Part of a small language model's weights.
Size: 4 heads of 64, vocabulary 8192.
Architecture: LayerNorm before each block, biases, tied embeddings.
Training: a variant of Adam for these matrices, 398M tokens.
Each number is 500 + 40 x the weight over its row's rms, rounded and kept within 0 to 999. Layers, rows and columns count from 0. Numbers have three digits each. The size before them is the row's rms in percent of the matrix's.

# layer 9 MLP up, 1024x256, rms 0.0557, rows 445-470, columns 128-255
109:522528508526507472435486503467442471467527497534530504511455432455544529498467452476495577469562540479429426501480488522536499495524492525483525492510464502518519526500472482547471471496518498493448517527551497559514468549467487451452471465513497533501438468472502531487496556549590499547511505480498577474563571495471574519456447439486537473481508522508520447523538553457508568521469
099:534478467485474488561482536471521491470456471466508456521503514441533509542443502446519509451583539526522467497488508467583553516427463561462517540501546559481516432438537516440485479509514622501543440496470491496396502535552493549506599519454500454519494506484462484553497501469543518520447489469483504416460560551476528490490502503492501477514530559532521529504587514495481467436408
105:543486511533488585525471554524483552514552478426512394569534477393505520467477487500452493420524509464440507470536491457533420545538510492504473524584508472512511504438473538538499537541484467478468426492504480477506503530495601525549423441463471553519528497509436507514514498513515507470517465497527480435549500525547514474473526469529476439442425579493489489459544503527512515489439
099:529558443509521508512494528526595562540497553526508521569520472482480477522551482443478469482499508495500453476464483438484549461468552466490459524464473473500509456526511512538455463494497506466591505508463468447462514512494539543512608521571506544526490534443511526527415508535516498511462486482519540513503582539530577423501523446553475492487527542526450482468537508500469461470499
103:469496488493459469464503523516519449538529513497398471432594490469478468454449493469552533464591487511558408444497465551509478446541561541464479504457437485462600467456504583471472516580597482493538491482457505478542532423430509499526529470494486535458457516487510531446479532504499524480444512467520560496448521487549494405413474528481469541511447472498446490526538543445513445510489
102:465608474515478509482465441462562492466492522527418462479493464416539494418534507496443523460500489475471477456523528524517491523557484531468490519521503520453499530524433498586523517540447447470538478558460482446503514547468559494531484519502496466485452563452533540517489553494497502518527520481465557489525563463522504511410588476493529566441540482505503481493490485517481454453466
092:538518536490485463555460485471516529474482589544482454551537480501514568520484419449565399479488545483441498465511492463510450539508500550503467511482519478522497533508493492489453496571551500520579498550433535519475435457514536593496479574444430539565479504506525463491466496501519581568426588472533424530474525490483504505497493471525571489397496534461555507510441591506364486473474
099:479541458474493549468487472555442540555493525517466526514491539462500465525514521444506431566533460557448502483535463546534426501456566453475494587615490506450540551426538521504486470476468502491509501495474470442463536469572450511573453543555564455502474500471419525535579567458503557504424514473523439446525442512460517491517444495431548448554441535531472514507528521476465523532489
098:494467513487464548513529470536503446554494491499499474484451447434468466529488449478487481483525527462541440445514506547604525557579537538469558575540456486513382445477471484459484572523536462513505442532493454522563514496501499524504515451449487468428464453452504475491471507539507491470484496473481518499517464456538582448502506545441515412432518515497494488491523520477537569487441
099:464558431524468449451500562495510557519397520509514483444493493468414469548502498515530492541504559459496418501472468537483508488535481542514562536503465450495534528516461500489555521515528522479523509500528520584544445552496440486530477465534575462447512521507517529588417545568485474489563458519511508517523484427426514459444484459541536509466504508470569493462537498441521493456453
094:512504509480532517508448516527538513452556492511525588495459456561471472577484454524508475555578491514469432424538518441517581534503477513450499527528548502533516469505486489474420516548467484494469524421489466449534480544512465499546504584435469462479521509502497528533465528441477509501519511438518468504513505539505492529494453493534507524533441511501546492509481513548549579525407
108:565525454512476535516508574463474572425509496541473489493560419493511514566471478456475519442499528501546433499527525494481467514558589497468555492510513507497447565558481502518424510452441562442543508472518509585468496468537528516538604452465456510555441565428564475526501492489462512479475461536533549433501578438490535457465407445499489515430452514559570524471500494488522432482518
089:475511479509496480471513575475516519527431478487482525474484552517509503454551428430553515510432538414446465496477504467508524461542454504489506499490522457489471483455481483540452455470500474497500460385477509443505584556455523486553487464523526441588471487487491571495474514460500518459503479497479492526502504518519564454481454581445475456465463506519521439503465540533454545512403
100:495490486536481503508489508488497503491554526428496534513531458489494555545544517516516505486492514486451509481513426431493495583532490506481493460587433444551504468554479469510529483583569504492462518483552453513501547501484449505546490502506483555518496497473479576532479507423612545501520464473535532516470502535536520450461490511553530522502509508463469506504522482475495531412515
103:550507486483457476495513534531495470475463524457408554542476463470454513458505501519499550525542540513531453513500495537564526455520503476474524532515496446460524573421497478636476526553485522435523551509538502556490471471476438499426501492465561510416506576477479530484502511514570528492509470504431553502505479486526580533500443436512502465469459476480471509531486444480528521457516
095:400481461511462511486507502513568531517495494453450434451537477486498445496534570444546447519489461571418513472551389498465452504467554461428419497571468528512575481513508513483438508500443504495517551503489469465490532528443464507547512546516475540479463473551451521466517509434463520508523486519491564483557472515496494555454500502628472444513538529549475480515476421496514424524518
089:507496503546463441505530502539532550532511512565425524540497474482514516474575455495475483443505523502537513529554487442557486476554538523436458451509552499480512486545536388487530524477504526537520435502538511512438464466505531570487480500488461459455446526551476529587488534540532536510415490478476456539506548489470521506495420530615513517493553478516484491526452497489557486480538
102:497553468516419502527459480547488410482512503519544523511484495463585483515529541541506576612510489504535479550504542543516483509500534574459561538490468603491484505532470564481499563514465567451496494510445504465461498536464492474548502472461512547427448485424476550563525457472526530514438531540470518483508512454499472485546443509453507460524527469544512545519451558505496515462514
104:575489499505568484467408442602517548479577526511504432548466453506574458498461519538489465481563604451476483472507494494516503538499503522439515544496461489551506522458503496528483474502556469512541460485525448472465614516501517508574514457511542493547561458477521468502510571478584495478537461434514490508511570494508513467440497468505508562466470576512564448354486437535555521491520
103:556475512592503526498473530567522526525489504509488544532545434462528492490490479529560473520496544517414471504563465522543490447460517470482519547506499501552495508530534438543487480513588491522510411424497542546487522492427517573530514486499538481517565475551522454571473481466538535485516500545519464456545610515522547541470510493518558483475499552455482517497599500548470480494476
098:496465581509434533552478561456511505523541592460489506453462519465500548519472513481516501494564485490472503501530505547453566425464513493431520569524478448454498564498454461530521515478485482465518495472583506468523462493450459508471610574505397466431499451521529490466570531490462533521495497523503521492486528522570547522530539531496515525477495489470471477518495512557520500485460
089:463563523504486564538435467481451507513543448451481501442524438511535558449488519490517531588575547506559460509546460483497499566489491566394567546521532520483463537437531520493482522497490430516472433482523549425478484505411453519492514501530506500516471516456529481459541610491465474510434515501481481412501523454445496525469512437445428483491474565494492498556456485584509587530453
107:556530504511423494464428515527564470492513528498378553503533455488452475482467537431455528526439485442518476483613491570527505425516492513495499537490476500517457497501498554525476546481472415490527543525520521467410548485498478495506489462509575498438426522470447433541544417449607514484469491587510490521487480533561521455441521520501535404475498487533523534517435566468525492489459
096:546512424460505504557519566445482500478535436503521521419557560496487507489561466533529477500528589466430526488494435461488451489471542546505520468518498556427493522504431529473483508488482513475522458520495404493468512547546528452497494502438508524546409482526460469523513549487465484558456502539555483437547563488443533426478494536467520508490543547653507552457494523506553532468476
111:448519488521419499496464493493523517509450540500505578479513509504505495491523545429471586547517522583443484499483523475560507482411486433461496512526467478464443546496487467544502439494547490521537494520539487457528545445485499471535547509463487497518451474430521476473544552499517550468533550475564470491519514442476509486429543540503562428481451461518582453496533517524497486507570
101:447499513518500418452508487489531532518468513586556567517516498507484492567489464505530494552436456590386463508482513520505515521529386446535558539535476525509552454440474505411517523511549474483469514549554443455494449484486500523521527468437490466599575445482504560487453547494494481477465470509495560561546499557483491470481468488447515523479530526500491460445554496553432505554561
# layer 9 MLP down (transposed), 1024x256, rms 0.0556, rows 445-469, columns 128-255
112:525551469492529491430440509549459485501545501468485440559503449520519522497552463469489500492502606449462484467498573441536547495446444500532439460491518474450435500526557511544554444525473478553417465544533494517579516498495532560499570521507461489494490477500500475439520433454585518485499483470455458526482521526555500523498513516593551583551536522494506478477476506474546524572454
100:482478522466563483481544424516458535514560482478515508489450495478499439497494496535545440525544512476493487478575527476467487579571480463556535579521469485533448464598504421533512459464483473410532518514530535521546409554528488487503524515523482559388529497486494457480442514483447500526451502478473525535573528551459564484559563554501466488482487518559521497483418495594541402556576
101:517334472497547550497499413484429499569509483486438471567465518506402521509569541455495460527501457535501541426503531557556478586436505456486479553492523577533518478535459485468528515525555505474531503528513484513471499497456521531509483488555525470514553423507498516572543518481583484501513465465431520460552466536515454546511490510519534477494517480478534476477451476449474526505551
100:482599561531548517452496578410483486524531529538446506501549509455532502492435493505513544492560476537555509455459457564518559512511522456500526571531515526524537451536516503482568490469518505483499519462443489520451429502430508573488546435452481485486436484481508567578482554488415515520536464551523484470504448513472522548491560490511526441497527511517490499642500503420498523475528
107:490473479506512479529457449415521527532480574536543496508518530506421501482548529517443449538514507510573514509480488466492454528506530496486513517466531535554502532507510501498502480441460529454505534542455518484450477448570443464558491456461527556502546466548441508489510479499456481506547458509400510454527531477474456497533498458543418534561576570511476571422512461437550447444446
106:504506560573508452466499494496492471459525496481456548500483485532424520509528546430522496506503544427467466468483604496517493531475533543524621477576552480483468499457495541527556517502517507512494546472465500497510491525495483482480510572481474485538433531400500517550483466499533450497496546478543559484513410485452468502476462526469444498558564457474464506472515493465443515494515
085:449393514522499535517546473508465488487475506467485506501489462450439531481526510580572522444521485513505451472486480523444521457486531533424443458477478497537533492465495528546532515550470497422489574459607599557505492445475473527499549465498585487476503484490483500453540558567467460489555512529476538398501489534535536446487491560406511437473506506385436498450551481541586522531558
099:531447493545474504545514496487522454491535534505416430529607533478493457546479517543463549493541521474498475484522552469398561519438470487476496501489507481467560515543491426472505443538498558446507577544470527529479358554424496532362516394476408524457461481500574500500476490519517508506511561525487479501482469470509494470486527536445474493439552463505530493552519519513555446428535
095:545465515470483450438513498497439487508514424504479587446457535511465567547499571503521568544538431539476480506500486530535458503521518535488492383457544471447583485489504444438499471445440493536552543505592445455449494518472515498552554485514508484454445498499500488461517503510448543490541438483528561506499516538548501496499429482542483513553466544447442472531441459457534490454539
101:499498501422575502536518527491477496531578537539452471517494515488509513545510469425466602456522548520518486554490490528461562493455509455519524551516534516494442528450412580451490503498479440531538531536508495518452502467514568489524501475529463475463474489542517462490481450459549447530537489480375438467403482521520481460521535455514547493530497516402474481502614466525435508485528
102:490574462561527481473544592430535468536510492533533512501537487420517441474520487502497452467473514556476505543509461548500540456475464443514479513509542474456520536546529547505469465457506504531440447527470450493550513453505491527541515464431514474494512514511439475492543502547368497537470479497460492504407534512453514514486473478552472535485517499600458420493533480486471414462542
106:544489436497537507508508547481481471554472468558467459504451556518449557506535459448518489484476503483511544532481396489558480524505489479492434470450448478467478448492450580525562483493524527570552501512519475534458485539454510450544483513451451598475489513464539385453445586433523548440570502444500486494512496483538531497425533580444440549437489433555506548550507490442597542451508
093:472504501466497474501447450550465475479488484517507469576504490484534477555509561602496494478499581473492456552508482541468576479532476478523461494438517518505455544546604489363526488432507489492426438476456460482516464443501508432484449551463506491463471517489467466505446523516573485494498531527602478443472583453487505451497483489500475422480542485412541506460463467525524531580483
093:518516452481585518510523550473583494468483557504543472563414543465560555458542514463509505526540515483508474434555448528495503451463467446447407457434507497458513560563568577489475508478509495526473493451449444403479495571557503453507475527466493540485562480464507550501522478514505488456405463524437497506497477498493505466498504457487473516498482512341491467446466465494497480565509
096:429519529494543551493549438485525483528508550517484493529507497449438542517510419459508506478475467469458504509452468447471429450483574449486488515531420537527465533499478534424534473498478521460461498530477465529484548481465518403568471542548490505529465497539489502473534511463485521596460468544527508563525499531387556443582523574520534522493532496350491532504563530523540484564530
096:558501520467491510486464510481492523456516561509492448514562486510461467463460439487469535469550529498566576524541516477466451490500521463545529441432489543455596470479467497567541441543525554521443491433485554477512508545528461510465482463441524500507494483491433457521472522514487517488480530535483501489482501488528459456545517474456533587430445521512570486473466476444506487546454
086:528424571496506476491444496512504505438501465563468513404518481493534513565470489444506509481456493491395587530518494542482583473518524473533517370562430548434473473501553530529521521507493495484505495457524523481477506412493440482488525493494528500526542511469495493409535504489499361533544456502523508507452422481502534511489559502491539516495493516459528529504503570454476477526484
105:501508553501516366528461517482499510514511452535514506477545510493504507555451434366450540432470615439495467483514527501438501516564497569484539447535491537485521440492529497547523509478522407512449559506501503516496448470514560557455452478520563430451494497531563542436490513489514508523449491505519462545384540511501508544452527492472451452428481505459486603419540499533502547502558
104:536512483518454508455548460472544486480512494475512457474446492479555381470546516485506483461476496541521516484469538482527501491459501447479515449474470554558464490538538494503490598512538459504532569533545424582534528528512520528524542522562472444534506496510542492458493524583447542427476488480545465465477443530511529535453567483406471462452528465455465493461456526480492538554554
095:525215493536505469511534511522480508470487410490499518498443478577535524483473557508468462471540494491511468513507483535492452535490473469486493539513516454442529409489507491522500559448525469446439532577522484485511487455514513468465486471549485459471514473546565493455546554512513491495567443534489481503510463542542503489494509547541531527529532484349497468503476493430500579540548
096:525460479489589532466532503599476570511429448474443467541431475511478556511513441525423449518530491490461447466476485491507500542525433451506540487477500475457439474490500472510506502509513497463559528500475420518520474594472556498475463445472458418531554537499470488495505525531550474417466466521522467570463471471518562488485467418495417537529513518481544519527420542515507473534647
090:531439470475504502534509536473530510504524546535569504465392542512433465548532436568545500441471476540490616441509567547527570459543517524547484438465483505506536490507451465521517455551498511502562476480478547517506486534556521495484462517469519525416455513444548560509470509458585451425514542439528455559538508473498511532566478539468568512458407495491460528418467514457531435551447
103:498520521516542477497482457463538506550511424483506491583454466488461499403541440500540423512421524475466527430461527494516457547496507461565547527517532487576513476536533477551551585527488506567555507464450461530470495500521516503476510473466436443448602485513570563454431537515487498487498553485493570523462513509467550491510461492526417568499516527499574481530477513464445467521480
105:440540541542466523481480421493476475506561506500465507484462444529502442529550539556495490471537516505511459470519533502461501491494503504570505557452535500540572494501553440555474463463524541448515532513514563423496415428431515504534560438473521511480532470454496504533531532459577514417525515426498470540444522527505466561534537493536475483476421542454543416505476475551506463482494
108:477474476431509502484567500570481504518500553525504483559488529497528571533412546535511490563501548499460477459490477497521546498522540495496523575439514449472497495522473439503519479464550472555493533544425499557523443516541559491496588498566488528554524524578451471473505545461484526504523481423484543436511510491465454505472494536581479501464505495514475490520472518555486498533462